python train.py --n_head=4 --head_dim=64 --activation="tanh_gelu" --positions="learned" --tie_embeddings=false --init="normal" --init_std_qkv=0.0402 --init_std_down=0.0164 --optimizer="ademamix" --beta1=0.9 --grad_clip=2.0 --warmup_steps=251 --decay_fraction=1.0 --final_lr_fraction=0.0 --dataset="wikipedia_en"
Each number is 128 + 32 x the weight over its row's rms, rounded and kept within 0 to 255. Layers, rows and columns count from 0. The size above them is the row's rms in percent of the matrix's.

# layer 7 attention value, 256x256, rms 0.0465, rows 222-235, columns 0-255
size [102  96 110  98  97 101 103  91 103  97 105  99  96  96]
[[127 101 119  95  85 122 133 101 122 156 107 155 108  53 172 193 145  72  84 149 101 171  63 142 114 131 129  64 118 161 139 166 137 112 202 114 144 135 149 172 124 110 113 164 110  82 115 135 194  91 118 166 156 117 136 149 199 163 104  98 136 187 232 117 161  72 115  75 112 116 157  97 102 207  83  79 145 162 130 172 130 126 121 151 104 143  46 156 137 136 142 164 128 105 145 110  98 150 157 101  96  96 105  88  97 179  87 194  92 184  98 152 143 143 155 109 141 146 160 139 114 135 106 136  92 102  91 146 104 140 140 175 204  78 190  68  98 143 195 140 128 134 161 125 132 146 133 106 120 107  98  97 142 147 152 107 114 142  87 121 113 155 151 131 175 124 100 193 111 175 135 156 120  72 142  93  88 153  97 106 142 171 107 145 151 167 121 116 147  68 132 123 150  97 130 132  96 103 147 153  89 119 190  69 152  98 126 135 145 133  98 165 160 110  75  95  92 113 117 160 147 115  93 175 129  90  98 149 137 131 116 117 179 107 101 179 113 122 137 118 129  72 150 160 141 127 144 160  91 149 142 124 182 123 130  96]
 [141  79 153 125 173 135 140 144 105 158 144 141 102 106  86 106 190 154 102 162 166 136 150 124 146 132 106 107 131  93  57  92 124  77 110 129 144 101 140 240 137  90 141 169 126 137 121 142  68 150 128 106 147  84  97 182  73  71  84 100 144 134 105 118 145 131  84 184 156 126 121 147 140  68 145 135 132 183 158  29 117  88 162 113 136 100 146 133 121 139 184 119 124 170 152 143 103 115  88 119 171 103 102 176  55 111 177 163  88 165  88 108  47 131 117 155 120  96 139 117 103  76 141 169 122 163 129 125 162 127 192 140 106 194 175  84  89 164 134  69 134 101 149 121 111  68 115 144 160 121 114 113 150 105  86 109  88 123 106 128 145  75 158 129 161 140  92 166 139 150  89 106 135 132 106 154 102 162 168 134 154 107 128 120 168  95 114  64  58 128 149 128 151 133  91 152 131 127 120  84 130 126  96 148 132 107 171 131 110  85 161  72  92  88 135 156 148 129 126 157 143 107 199 196 106 107 135 154 158 126 177 117 142 136 157  85 120  53 105  93 112 127 124  96 130 198 146  62 154 106 146 163 116 127 105 132]
 [ 80 123 195 101 101 114 163 109 141 125 111 103 150  90 149 159 192 160  72 140 177  83 191 185 130  97 106 157 130 105 108 184 107 114 156 112 179 131 107 152  79  90 167 104 177 172 208  82  91 153 114 172  83 130 128 186  79 177  81 139  83  80  94 124 180 137  95 173 145 123 118 133  96 122 110 134 136 138 126 137 110 134 105 104  96 123 102 131 127 167 154 172 124 121 122 130 140 135 134 163 108 121 149  92  96 174 121 165 108 149 118  73  52  99  98 125 115 153 191 131 102 119 174  90 125  73  64 154 132 134 165 149 116  97 129  69 123 118 124 115 136 117 112 110 133  97  95  88 132 127 178 122 122 131  99 187 102 122 109 115 179 100 157  63 110 121 129 138 114 130 127 117 218 151  91  98  78 162 109 134 113 158  95  85 137 104 151 112 163 121 112 133  81  94 148  99 119  66 117 127 115 126  68  92 122 155 194 115 139 114 162 111 166 145 129 127 155 116  79 130 121 137 156 132 118 160  47 130 106  93 206 140 127 146 101 106 169 208 182  91 145 139 132  88 130  93 139 196 128  88 149 141 118 204 112 133]
 [122 120 177  49  96 154 129 122 141 118 136 147 166 164 131 188 178 137 132 157 128 144  88 103 113  78 108 143  79  84 132 157 167 111 114 148 135 145  45  93  72 131 144 116 165 173 223 158 148 135 168 127 185 166 148 156 102 116 112 179 161  89 127 152 200 171 151 190 120  77 194 121  75 143 130 123 150  92 173 109 111 155  71 130 164 105 153 147 134 151 122  80  93 126 126  64 120 143 131 133  73  86  90  93 143  76  77 131 113  82 167 124 145 128 102 143 149 153 135 121 145 172 132 167 163  67 140 164 141 106  96 145 115 101 148 132 123 143 185 151 134 127 121 164 120 144 152 162 115 156 119 103 151  96 111 162 120 106 162 149  94  75 125  83 144 175 132 143 134 176 161 128 118 122 149 100 104 171 119 115 119 116 122 117 118  84 123 113 168 114  72 185 128 157  81 131  55 139 126 109 105 183 101 189 126 101 170 120 144 168 128 113 156 141 153 121  80 126 141 197 121 115 111 185 128  71  64  66 117 176 107 154 137 114  60  80 106 180 171 139  94  94 127 124 112  99 116 119  60 145 150 162 107 132 143 112]
 [169 156 158 118 145 178 113 109 131 153 123  52  66  96  84 162 175 153  47 142  51 149  79  85 118 139 121 185 107 127  92 115 119 132 127  82 133 114 115 170  96 114  89 118 183 101 143 186 103 132  72 126  99 116 154  95  70 206 160 131 117 119 149 138 163 124 140 199 172 110 154 132 127 110 138  99 150 141 139 163  67  93 148 161 128 121 165 140 133  92 145  99 108 144 103  89 108 142 163 114  81 114 134 144 139  75 101 115  98 179 138 158  81  70 113 127 172 124 114 115  93 179 117 184  89 134 134  90 115 158 238 159 161 117 201 101 148 150  99 172  78 139 142 105 135 116  78 154 144 134 101 100 153 161 134 113  91 108 156 180 175 122 137 158 104 146 104  69 120 164 111 122 185 149 117 226 109 168 145 139 105 177 115  94  98  73  87 116 160 132 101 103 139 168 130  95 169 133 145  80  94 126 143 125 151 101 129 177 104  87 135 168 176 134 141 106 104 140 125 134 100 128 113 153 190 131 147 135 140  93 128 132 197 102 127 139 148 153  71 120 115 111 127 166  82 147  84 134 119 157 128 103 136 148 132 173]
 [ 86 118 135 167 186 155 135 142 133 192 203 113  84  91 155 145 154 134 107 142 152  68 187 128 141 111 139 170 164 117 142 121 135 144 119 139 135 153 141 165  97 131 133 125 160 156 143 138 142 147 128 168  83 162 139 136  96 149  89 138 110 149  65 156 137 103 135 159 116 161 138 112 191  85 206  98 126  59 112  53 124 117 149 115 135 156 143 133 135 104 179 112 101  90 127 129  97 134 147 119 101 110 194 165 137 118 134 140 178 153 150 114  84  97  47 126 133 113 113 123 118 135 159 146 106 110 119 131 131 215 147 127 114 143 117 103 144 154  72 135  43 144 124 183 144 134 134 117 167 124  76 160 134 110 149  63  92  75  82 151 124  40 213 129 160 125 136 128 132 143 141 127 142 161 105 148 137 150 164 183 150 142 130 134 183 125 114 144  82 151 168 125 150  84 141 148  89  97  71 137 131 168 138 101 162 164  98  82 166  90  93 147 122 157 178  63 134 161 143 108  93 151 109 132 117 151 110 115 115 147 113  84 183 154 158 173 148  50 136  98 114  84 148 178  61  85 119 201 130 147  79 148 174 148 120 171]
 [186 117 156 118 161 116  91 158 126 167 164 159 102 130 167 120 149  99 140 177 164 116 180 151 104 119  76 132 195 200  99 127 178 105 139 127 151 170 111 185 109 136 124  89 132  94 123 149 124  83 117 138 140 221  89 130 193  33 143  99  91 152 100 150  91 148 166 137 172 116 147  91 158 126 159  76  99 185 111 164 110 136 123 116 173  98 107 123 129 105  97 109 128 102 145 188  90 141 124 106 170  62 129 144 113 188 108 161 150 137 124 102 169 174 114  89 132  83 111 126  85 188 140 118 109 111 136 152 159 143 195  86 139  61 133 101 136 164 136 121 125 103 155 139 159 108 103  89 157 117 150 108 125 143  99 134 133 105  85 146 110  88 121 127 121 100 159 163 139 127 118 113 136 138 129 134 176  93 169 113 140 124 163 127 185 166  95  69 142  97 170 160 128 154 105 143 127 211 131  68  76 119 149 168  65  66  84  81  78 112  58 146  86 135 128 129 126 157 115 145 161 120 136 169 106 132 160 176  96 154 159  77 111 134  95 165 137 163 121 117 115 108 140 159  81 207 184 134 111 141 165  77 102 137 128 111]
 [158 135 126 129 158 152 100 162 161 147 152 141 115  57 143 149 104 103 106 137 125 133 150 127 125 106  85 154  81  80 131  97 162  89 190 123 206  82 175 136 114 129 130  71  95 181 126 159 132 163  77  99 146  86 127 160 201 124  90 114 137 174 135 121  99 111 149 131 117 104 114 122 164 148 165 157 128 106 113 158  98  63 133 133  74  90 124 183 128 141 108 131 139 114 132 115 116 129  98 103 128  74 134 182 107 128  94 159 174 117 103 103 122 122  91 147 119  79 159 138 133 133  80 125 169 180 128 166 143 130 165 133 114 109 195 120 120 167 183  77 154 159 130 104 214 140 134  99 146 108 135  83 135 123 134  81 129  83 133 129 131 119 166 100 107 110 179 142  99 107 115  67 139  93 180  75 194 119 106 133 128 155 146 142 170 177  87 140 104  95 138 203 121 149 144 146 157 148 126 168  83 119 160 145 124 116  48 130 189 140  77 223 163 134 118 112 121  28 123 108 158 110 108 156 137 112  29 184  68 190 144  93 124 173 161 149 128 118 141 142 151 155 136 103 159 109 162 138 169 109 156 119 129 145 150 146]
 [122 116 171 115 141 130 151  97 129  80 189  73 164 165  69 109 172  99  78 120 156 139 125 159 131  94  67 102 178 128  87 101  82  69 115 124 154 159  83 135 132  86  94 105 153  95 130 168 173 107  79 113 116 173 137 146 121 118 108 128 160 131 136 183 121 187 133  99 147 155  84 155  99 109 135 185 137 201 122 162 136 138 107 130 126 114 124 113 163 125  98 140 115 218 120 138 121  88 162 141 127 105  90 165  92 168  69 203 103 164  89  98 123 144 162  41 154 153  81 136  82 122  64 154  97  64  70 108 180  94 128 137 101  86 117 159  92  91 133 151 111 155  94 136 147 145  99 131 103 153 177 121  97 114 114 167 111 108 107 112 121 112 122 128 153 150  85 140 126 114  62 174 156 140 130 151 114 102 139 102 116 165  68 135 124 137 100 109 137 174 142 158 130 196  78 124  97 157 109  95 137 128 181 144 125  85 155 151 134  97 153  99 108 129 153 134 110 115 110 198  76  96 152 143 121 108  85 102  99 159 116  79  50 115 140 123 128 140 136  69 146 151 222 100  94 134 183 119 142 129 164 181 143 158 113 104]
 [145 145 124 131 121 119 116 134 121 102 121 169 148 118 148 180 104 176 119 148 163  99 152 136 124 125 116 141 159 112 105 153 133 134 136  82  93 123 181 141 162 106 145  93 108  82 131 189  98 120 116 121 130 136 161 134 139 122 153  81 159  87  95  94 148 105 134 105 107 126 104 119  84  96 183 160 118  99 147 104  64  92 161 138  84 127 172 164 128 136 106 123 180 135 103 160 145 183 200 152 148 104 175  67 125  83 152 168 151 131 154 151  68 157  97 108 139 133  87 102 134 153 138 109  99 176  55 133 152 127 183 127 192 139 177  59 145 176 111 109 125 165 138 156 130  89 135 154 153 134 121 170 132 161 185 152  79  75 172 148 122  62 146 141 131  86  97 112 163  68 126  73 115 118 141 133 135 138  89 167 132  91 100 101 111 195  72 116 156 121 133 100 156 125  96 108 145 140 122  64  54 150 163 189  57  81  96 106 162 111 100 141  82  96  66 171 118 139 131 144 137 128 111 188 154 142 171 144 151 110 134 180  67 182  93 104 132 122 111  45 183 127 157 165  93 180  92  86 169 128 111 176 102 150 136 141]
 [174 162  82 149 199  83 141 140 124 161 192 156 144 177 170 174  66 131 117  62  61 133 130 115 173 149  72 174 203 159 175 114 175  93  70 113 118 105  43 112 127 141  84 108 142  92 102 142 133 157 179 160 176 128 131  94 135 118  89 119 148 164  99 157  95 141 162 108 116 171 160 134 110 155 149 158  86 166 168 122 162 128 121 156 155 121 153 158 118 166 119  94 100 154 156 151  90 123 115 139 183 132 125 178  95 140 145 158 135 132 108 118 100 191  86 126 125 128  93 126 149 120 111  98  84 166 109 141 125 118 159 173 102 153  93 140 113 107 169 111 160  51 121 115 140 122 119 177 114  87 142 103 177 106 150 140 119 127 109 167 103  67 116 151 131 131 151 154 144 101 138 152 110 165 147 112 113 128 161 142 148 190 147 107  39 130  54 156 126 152 156  68 169 127 115 119  95 169  84 133 100  46 129  99  85  77 126  57 117 174 186 108 136 127 124  71  95 173 135 163  97 109 105  89 175 121 107 152 142 177 126 152 119 132 120 161 158 145 129 161 144 153 136 171 104 115  82 112 125 173 125  92 137  71 142 120]
 [120 168 164 174 156  89 131 103  89 130 115 150 184 104  97 134 147 191 111 148  88 132 136 151 158 187  96 109 107 109 112 124 148 138 128  72 135 163 155 101  98 101 137 154 195 148 161 178 132  75 172 136 155  82 126 162  91 169 177 148 139  55 118  90 127 135  82 159 101 156  92 150 134 119 137 142 133  67  90 122 160  71  68 151 164  86 153 124 179 141 147 124  90 143 138 128 142 123 152 149 147 172 112  65 154  59 108 150 179 154 141  97 184 136  79 159 168 119 145 125  90 161 106 225 157 169 118 136  55 136 113 154  98 153 145 140 156  97 134  76 182 126 117 115 125  86  92 139 110 113 171 109  93 115  57 135 172 124 113 129 149 142 147 132 122 200 116 126  95 109 131 112 159  92 112  92 133 173 151 136 100  69  60 146  79  35 129 131 235 110 131 154 148 151 111 127 127 119  77 103  97 188 124 109 134 167 164 139 153 147 140 145  63 157 135 149  89 148 114 128  84 116 129 144  99 130 105 106 140 104 107 173  87 133 109 143 159 120 138 139  67 143 101  72 147 129 127 141 142 183 129 119 134  93 130 148]
 [170 143 119 195 114 176 126  97 158 139 103 145  87 115 118 114  60 128 187 137 101 140 111 121 123 143  90 113 171 140 223 100 127 177  91 146 104 171  53 134 154 129 138 179 167 100  97  99 172 151 153 144  93 164 155  95  88 133 127 136 138 133  38  70 124  99  99  74 118 156  67 107  78 155 132 156 177 107 145 145 143 108 115 116 103 195 142 147 119 149 106 114 102 126 120 130 143 136 112  74  91  96 154 161  86 137 148 125 166 111 105 120  68 141 112 153 115 113 163 111 150 145 150 112 158 169 140 151  99 109  99 146 141 152  50 127 145 107 136 136 157 149 185 119 107 115 137 178 121 120 112  97 113 140 123  98 131 100  83 125  77 109  91 135 151 152 140 152  74  65 139 150 139 187 143 167  48 113 174 122  61 169 183 112 125  82 142 119 113 141  84  66 116  85 164 104 106 103 155 166 153 112 155 129  96  96 116 134 138 100 149 120 101 160 141  89  92 166 162 185 124 205 104 127 127 121 166 114 145 149 125 129 159 148 136 128 123 147  73 124  94 159 166 147  48 167 113 173  97 180  67  94  49 111 131 139]
 [147 105 147 136 142 130 104 176 131  94 115 102 133 154 142 168 106 116 175 114 135 135 162 146 122 145 124  91 137 139 171 175 114 193  95  91  97 158  90  53 115  96 203  98 171  76  64 112 149 162 203 137 139 179 101 122  96 112  87 133 116 136 125 129 118  78 127 113 127 154 141 145 105 125 204 175 149 135 157 156 138  98  89 107 155 100 152 102  55 165 125 105 179 131  75 215  49 155 153 106 134 158 147 195 135 127  89 114 200 130 114  56 112  92 109 129 150 119  56 135 114 129 182 168 109 145 133 130 133 135 139  75  99 100 116  92 156 146 148  81 144 143 114 119 147 110 135 129  99  93 144 127 189 167 117 146 138  97 129 162  82 134 177 177 127 132 127 112 184 120 120  56 115 113 145 153 112  73 123 112 133 124 171 110 121 161 130 121 120  95  55 123 167 164 122  97 160 178 102 169 130 136 148 139 132 110 165 123  88 125 162 116 115  97 157  85  98  90 131 136 172 212 126 140 164 146 157 116 116  71 204 165 107 196 119 160 191 141 106 176 125 147 148 101 117 125 124  96 161 103 103 125 126 108 124  73]]
# layer 7 attention output (transposed), 256x256, rms 0.0469, rows 222-234, columns 0-255
size [102  95 103 104 100 103 105  87 104  95 102  96 100]
[[ 98 124 212 170 174 148  85 129 171 110 121 118 153 169 148  90 163 122 132  89 147 128 120 145 125 155 158 132 124 133 136 144 143 155 108 140 139  88 115 136  82 191 164 107 150  98 118 159  46 159 124 149 132 109  98 120  52  99  98 128 126  63 115 121 114 151 152 128 155 116 101 155  99  39 185 128 197 178 115 159 136 123 157 125 108  80 153 151 184 142 122  99 114 155 123 119 179 170 117 152 150 111 141 110 172  94 111  81 180 143 166 119  95  79  86 126 127 156  67   0 137 130 130  66 179 120  89  90 143 126  73  91  37 157  98 143 123 112 114 117  94  93 123 134 101 132  79 125 136 116 130 142 172 175 103 150  94 111 123 163 130 108 150 115 118 122 121 125 106 138  95 115 113 106 127 167 143 107 124 165 143 127 136  96 122 117 111 162 131 127 157 148 136 128  87 188 116 114  90 128 192 168 109 183 111 164  91  92  61  60 181 136  88 123 131  99 170 136 161 100 150 163 102 118 126 118 145 135 135 145 192 107  79 143 126 102 125 119 113 158 160 150 115 134 111  99  58  81 166  91 120  82 122 135  59 147]
 [154 135 179 120 136 190 107  91 147 156 138 152 103  81 130 165  81  99 156 119 125  90 132 125 131 119 120  94  99 161 150 167 169 185 133 187 107 107 158 102 160 108  81 175 158 163 106  86 161 166 114 182 155 150 123  99 125 144 102 127 150 107 197  96 129 146 146 144 137  57 167 116 117 105  94 142  81  92 137 186 150 160  64 126 110 177 155 183  91 150  90  99 118  92 108 155 100 189 154 127 112  74 144  98 167 124 105 104 137  91 168 167 195 140 155 112 151 135 134   9 116 117 114  78 110  88 180 169 126 119 154 110 164  67 116 189 125  41 142 101 181 105 150 137 113  90 183 119 103 196 123  83 127 152  94 161 140 153 113 138 133 150  97 106 169 145 201  74 139 123 117 146 112 132  98 136 124 159 113 105  56 130 142 150  81 147 192 128 113  86  91 110 103 112 178 105 122 135 172 146 159 109 169 141 144 110  66 143 172 135  75 190 108 159 123 112  97 134 131  85 115 101 124 135 110 116 120  83 111  78 128 134  92 120 146 173 102 126 107 135 102 132 112 146  87 104 109 133  98 152 132 175 117 122 163 152]
 [187 189 104 136 129 106 117 176  94 143  95 149 129 179 133  98 134  92 131 103 110 179  83 155 141 181 136 131  64 155 146 132 152 108 127 116  75 137 123  83 180 164 137 161 145 106  44 133 197 113 143  96 161 116 110  86 173  78 197  88 160 141 130 151 165  44  99  89 147 112 176 107 140  95 134 147 135 121 142  87 143 136 124 144 104 160 156 130  96 163  78 120 158 133  70 143 134 139 180 122 138 121 105 112 170 125 174 117 163  90 127 144 184 170 152  86 143  75 121   0 125 131 122 138 114 120 144 100  93 134  72  83 119 147 108 126 168 209 172 123 158 109 101 112 108 124 165 148 156 105 121 123 136 116  97 104 138 144 138 129  93 180 133 156  94 121 156 147 152  98  98 170 109  89 120 163 168 160  88 147 163 139 168 124 146 107 123 154 120 105 150 170 163 134 108 106 115 163 145 131 140  94 189 172 169 140  61  85 115 143 102 151  87 115 129 151 107 129 134 138 107  47 154 165 126 122 148 109  93 182 142 166  93 120 146 163 114  97 106 108  98 140 153 139 130  94 108 103 190 132 168 132 175  88 163 155]
 [156 102 150 156 114 103 164 166 144 183 118 154 121  93 168  86 108 119 154  80 106 110 166 160 145 152 168 158 160 165 135  90  85 108 121  67  95 154 148 117 172 165 189 185 135 122  80 107  67 115 107 138 149 125 113 159 136 140 104 110 115  78 126 137 115  65  90  78 148 206  93 128 106  90 118 112 137  99 114 163 116 156 173 162  97 112 111 100  66 109  83 110  99 202 161 108 151  95 100 151 157 175 132 129 136 137 209 133 162  95 140 185 142 119 157 178 106 137 119  98 105 109 105  39  66 113 119 105 121 130 148 100 121 144  68 142  47 151 113 151 115 163 134  94 144 149 134 131 126 139 146 109 141 162 128  57 148 164 137 120 129 130 147 167  83 108  75 168 173 106 104 100 175  80 141 146 108 117  97  86 132 149 158 150 158 135  98 149  68 137 160 126  98 118 123 121 159 130 164  92 149  77 119 113 104  78 107 129 123 115 117 207  74 139 107 114 155 138 105 171 112 154 147 132  89  89 152 136 132 127 120 173 125 160 136 154 108 109  39 148 127 191 198 135 108 101 121 165 140 121  61  48 138  92 155 132]
 [ 65 200 164 181  59 150 156  92 103 127 150 142 133 132 125 116 109 113 137 140 156 159 149 155 161 103 165 129 188 173 153 118 155 146  71 182 134 141 116  86 156 158 143 104 155 136 108  44 126 123 191 146 133 145 105 135 134 113  77 191 120 111 103 139 102 144  98 176 139 177  87 147 171 140 155 154 166 104 158  68 115 153  99  90 149 163 137 151 111 128 102 108  82 102 149  93  99  97  97 170 186 118 139 141  86 140 126 108 121  81 131 136 182 161 164 154 165 177  99  14 168 138 112  55 110 153  84 127 147 102  89 100 119  49 128 210 118  97 157 107 142 185 159 172 162 133 160 180  75 146 126 151 143 110 105 131 133 121  97  75 114 128  97 109 115 166 141 118  99 125 147 158  89 126 139 114 114 163 113 122 121 153 146 185 128 163 108 141  89 122 131 155 179 123  87 107 149 143 132 142 154  96 191  68  61 104  85 105 140 127 157 127  48 123  93 114 102 149 135 116 142 185  90 144 124 146 164 113 132 141 154 159  48  75 159  74 153 151 144 127 125 157 122 161 109 101 141 154 114 133 125 118 100 110 135 113]
 [133 149  80 147  93  79 160 168 137 127 130 126 176 174 128 100 111 138 146 185 124 152 107 155 165 175 130 151 103 126 111 166 182 171 118  85 214  81 148 103 127 132 129  97  63 127 104 134 160 123 102  70 131 162 143 143 171 129 128 123 159 124 155 103  87 188 132 125 145 153 187 111 111 139  99 128  57 142  61 130 157 115  62 148 139  76 101 160 169 159  92 119  95 152 149 163 134 109  94 150 174 116  40 157 119 121  85 110  75  83  90 166 149 156 174 132 159 137 120  34 139 123  89 130  73 131 109 176 113  88 103 151 136 119 188 130 178 122 130 121 146  92 177 124 110 173 139 151  97 134 127 133  97 129 102 187 122 138 141 158 171 185  73 183 139 158 103  99 127 129 138 138 143  80 158 101 127 114 183  77  70 136 109 136  82 137 138 103 115 143 102 162 155 164 146  46 116 125 129 141 112  90 166 148 119  97 112 145 116 188 155  78 120  80 147 133  99 162 153  94 129  71  90 213 116 127 165  93 125 110 173 154  98 123 124 142 139 180  89 142 107 134 105 125 125 103 144 110 154  95 193 139 108 114 172 105]
 [134 129 152 147  78 130 173  83 138 182 141 126 122 157  98  85 150 138  85  88 128 107 150  77  95 164 130  55  58 121 132 153 101 142 164 138 172  89 188 113  74 176 132 147 150 141 134 135  57 164 186  90 175 108 134 164  74 196 153 155 123  84 179 123  70 133 119 141 130 139 117 107  76  94 168 185 134 104 153 156 167 143 101 178 134 158 149 152 166 140 147 128  92 128 108 128 158 126 132 111 158 166 119  97  92 137 122 138 134 118 168 195  37  92 137 149 127 147 148 131 164  80 160 178 116 173 129 124 126 142  67 104 117 187 108 139 150  46  78 116 154 125 150 130 133  97 139 141 147 110 142 104 108 174 107 109 117 201 115 153 120 116 115 102 164 124 106  92 100 106 170 157  62  81 184 119  98 152 112 100 141 106 145  95 141 171 137 175 128 112  83 109 181 127 141  93 119  84  96 162 172 146 130 129 197 163 182 162 123 124 164 108 142 129 168  81  63 139 157 140 146 104 147 124 135 110 155 131 147 140 175  90 150 131 109 213 104 129 123 136  90 104  86 139 137 102  71 113 138 117 165 173  98 101 172 136]
 [172 138 138 146 145 170 127 107 164 111 109  86 127 197 130 141 200 145 129 141 178  86 125 140 127 141 100 133 119 111 134 175 140 129 109 106 134 157 191 109 101 167 122 126 197 108 138 106  98  64 139  83 164 142 125 136  47 131 147 124 115 112 167 118 112 119 116 147 159 137 160  64  73  94 138  96  85 113  76 109 151 162 132  88 123  81 139  86 116  85 185 131 154 156 208 179 129 114 174 112 119 138 139 118 125 167  66 141  62  93 160 143  80 129 146  88 169 170 144 190 104  66 131 168  99 151 113 158 178 102  82 144 137 148 105 119 130  84  83 123  98 147 129 139  92 113 131 111 136 161 154 148 103 166 121 121 102 118 140 178 131 141 144 137 113 181 137 156 136 162 130 181 118 120 146 139 162 111 101 115 113 123 177  95 152 118 114 138 154  96 121 110 181 127 139 114 116  35  91 198 169 128  84 133 134 107 152 103  99 135 173  94 106 169 132  13 129 197 140  69 128 132 139 139 112 155 210  97 148  64 118 130 146 173  80 161 126 168 107 149 131 181  94 179 164 118  88 131 132  95 172 120 106 119 117 106]
 [135 190 149 137 131 103 121 139 127 140 106 217 136 140 116 115 135 177 177 124 141 121 157  94 116 204 177 134 121 122 183  63 178 137 137 110 122 154 134 115 128 138 140 162 173 170 137 113 136 136 115 141 138  79 147 113  91 172 141 143 111 129 167 130 126  76 118  97 110  87 138 178 135 161 112 100 143  95 149  98 186 126 134 164 115 146 151 175  30 114 151 100 127 131 102 129 108 161 119 140  91 132 138  47 101 141 181 104 146 114 215 144 141 168 143 166 149 136 144  11 125  93 141 112 149 166 184 120 121 127  92  96 141 146  89 148 119 190 123  90 102 103 122  90 143 137 157 124 183  92  64 124 199 119 163  68 153 186 137 157 111 120 119  62 150 145 150  92 144  96 189 191 149  99 189  84 144 106 140 178 154 114 165  85 158 133 180 116  83 152 144 118  99 123 146 106 185  80 135 125 112  98 112 105 154 151  99 126  95 149 142 121  80 130 156 157  78 138 138  67 146 117 155 168 105 149 129 147 194 132 129 120 154  81 114 103 140 174 137 132  87 124  76 132 125  99  94 114 124 145 119 109 151  88 150 190]
 [108 150 138 189  94 125  78  59 130 177 164  96 114 131 159  57 150  31 127 162 108  96 129  80  96 140 141  97 118 137 120 118 150 109  87 155  82  86 131 155  95 160  67 133 211 112 138 119 164 138 140 158 113 129  82 114  90 141 115 114 126 130 142 145 138 182  89 126 152 145  63  99  98 181 122  95 155 102 108  80 141 138 134 164 132 144 156 156 137 106 157  84 124 104 128 114 129  71 114 159 153 130  80 214 109 149  23  43 158 118 157 128 200 136 113 163 129 167 178 183 130 123 119 101 105 121 190 112 117 161  80  92  98  68 114 171 188 111 129  91 113 105 163 127 103 115 157 130 140 168 154 160 108 167 148  86 123 168 100 191 102 150 109  80 163 194 167  77 128 159 176 167 147 131 134 135 150 130  97 108  90 180 118 149  94 124 125 110 122 115 164 114 191 154 142 124  92 149 190 171 129 137 132 124 162 121 104 122 173 141 133  56 120 125 135 110 145 114 125 158 132  89 104 112 102 145 140 130 155  89 145 133 161  45 154 163 160 142 168 130 113  84 105 139 134  98 125 114 127 161 118 116 133 120 120 119]
 [103  40 154 152 113 164 152  86 179 162 142 151 122 123  68  80 210 153 136 133 149 111 169 109 131 168 168 118 131  92  77 145 137 157 149 114 151 107 200 110  76 143 197 172 120 184 165 146  90 108 138 124 129 135 180 121  84 152 156 138 125  64 134 174 115  99  74 165 106 139  87 210 147 123 110 109  97 136 120 126 123 102 120 110 157 156  89 159 126 104 151 150 160 124 138 154  86 133 140 130 128 134 115 106  75 113 130 123 123 170 128 167 200 158 179 158 152 173 114 215 101 139 153 169 162 120 101 116 150 121 106  79  99 118 168 159 134 148 121 179  78 131  91 119  92 109  97 124 127 153  82 154  86 184 113  68 109 139 152 122 118  99 141  86 113 170 148 114 176  94 134 125 167  47 148 134 139 105 180 118 115  99  97 137 164 171 221 106 124 164 124 117 130 100 112 118  77 109 159 115 159 159  87 132 133 153 171 136 101 160  89 159 168 115 163 125  90  83  88 139 177 121  87 152 105 111 143 167 205 139 117 143 173 132 137 149 103 166  66 113 117 133 117 113 159 148 178  99 155  81 117 176 117 118 123 131]
 [139  76 113  97 116 146 157 111 160 121 153 121  87 135 158 134 143  90 155 112 134 119 145 124 105  83 176 203 135 127 137 119  88 144 129  95 103 131 109 158 150 117 169 119 110 134 115  88 172 137  51 142 137 174 132  85 141  45  58 129 170 101 161 133  71  84 152  70 140  93  96 129 108 160 119  84 144 120 124 144  67 114 216 164 133 163  83 144  90 201 145  77 163 145 120 178 113 141 112 115 102 117 153 123 118 122 195  90 103 133 145 154 118 168 194 118 115 131  97 230  94  91  84  67 126 143 116  62 174 163 167 119 160  97 114 125 158 170 153 121 165 159 129 134  75 174 135 115 117 156  82 131 122 127 140 113  65 211 128  94 124 107  95 135 146 111 130 114 152 167 125 142 164 179 133 158 132 144 132 106 127 142 182 162 146 153  94 151 118 126 154  60 122  88 146 113  93 133 146 142 131  51 138 154 127  93  72 127 164 143  59 115 185 125 131 148 131 122  73 123 142 132 103 169 163 121 165 140 115  93 103 100 227  95 134 130 150 149 145 123 110 105 139 136 131  97  80 169 118 105 114 125 155 105 129 174]
 [156  64 114 131 122  40 150 117 107 132 166  87 214 166 149  90 141 155 125 100 109 137 151 107  74 102 122 155 129 159 102 118 134 104 114 150 152 119 171 120 137 143 181  73  95 165 158 177   3 155  78 148 156 141 109 163 142 164 128 137 131 136 111 116 116 118 165 157 117  94 170 198 189 125 120 149 138 121 116 143 109 124 116 171 106 102 122 127 142 133 129 110 113 134 159  62  95 156 166 148  98 152  70  97  99 135 159  92 145 158 130 146 131 153 150 125 111 173 112 205 104 141 139  94 111 101  99 105 170 198 165 171  94  89 157 130 109 125  95 140  76 113 109  93 104 159 137 143  77 185 160 190  81  71 120 120  84 108 166 117 175 152 128 126 156  55 102 136 130 117 100  80 153 105  72  83 151 173 154 130 142 116 114 164  99 121 118 105 108 158 137 131 130 150  70 106  92 102 135 114 111 180  86 108 140 169 140 119 140 133  98 139 155 142 205 135 103 150 128 115 163  67 110 165  91 166 143 144 166 138  54 160 108 114 171 164 180 105 119 127 160 104 111 123 135 138 207 110 146  91 163 128 137 184 128 106]]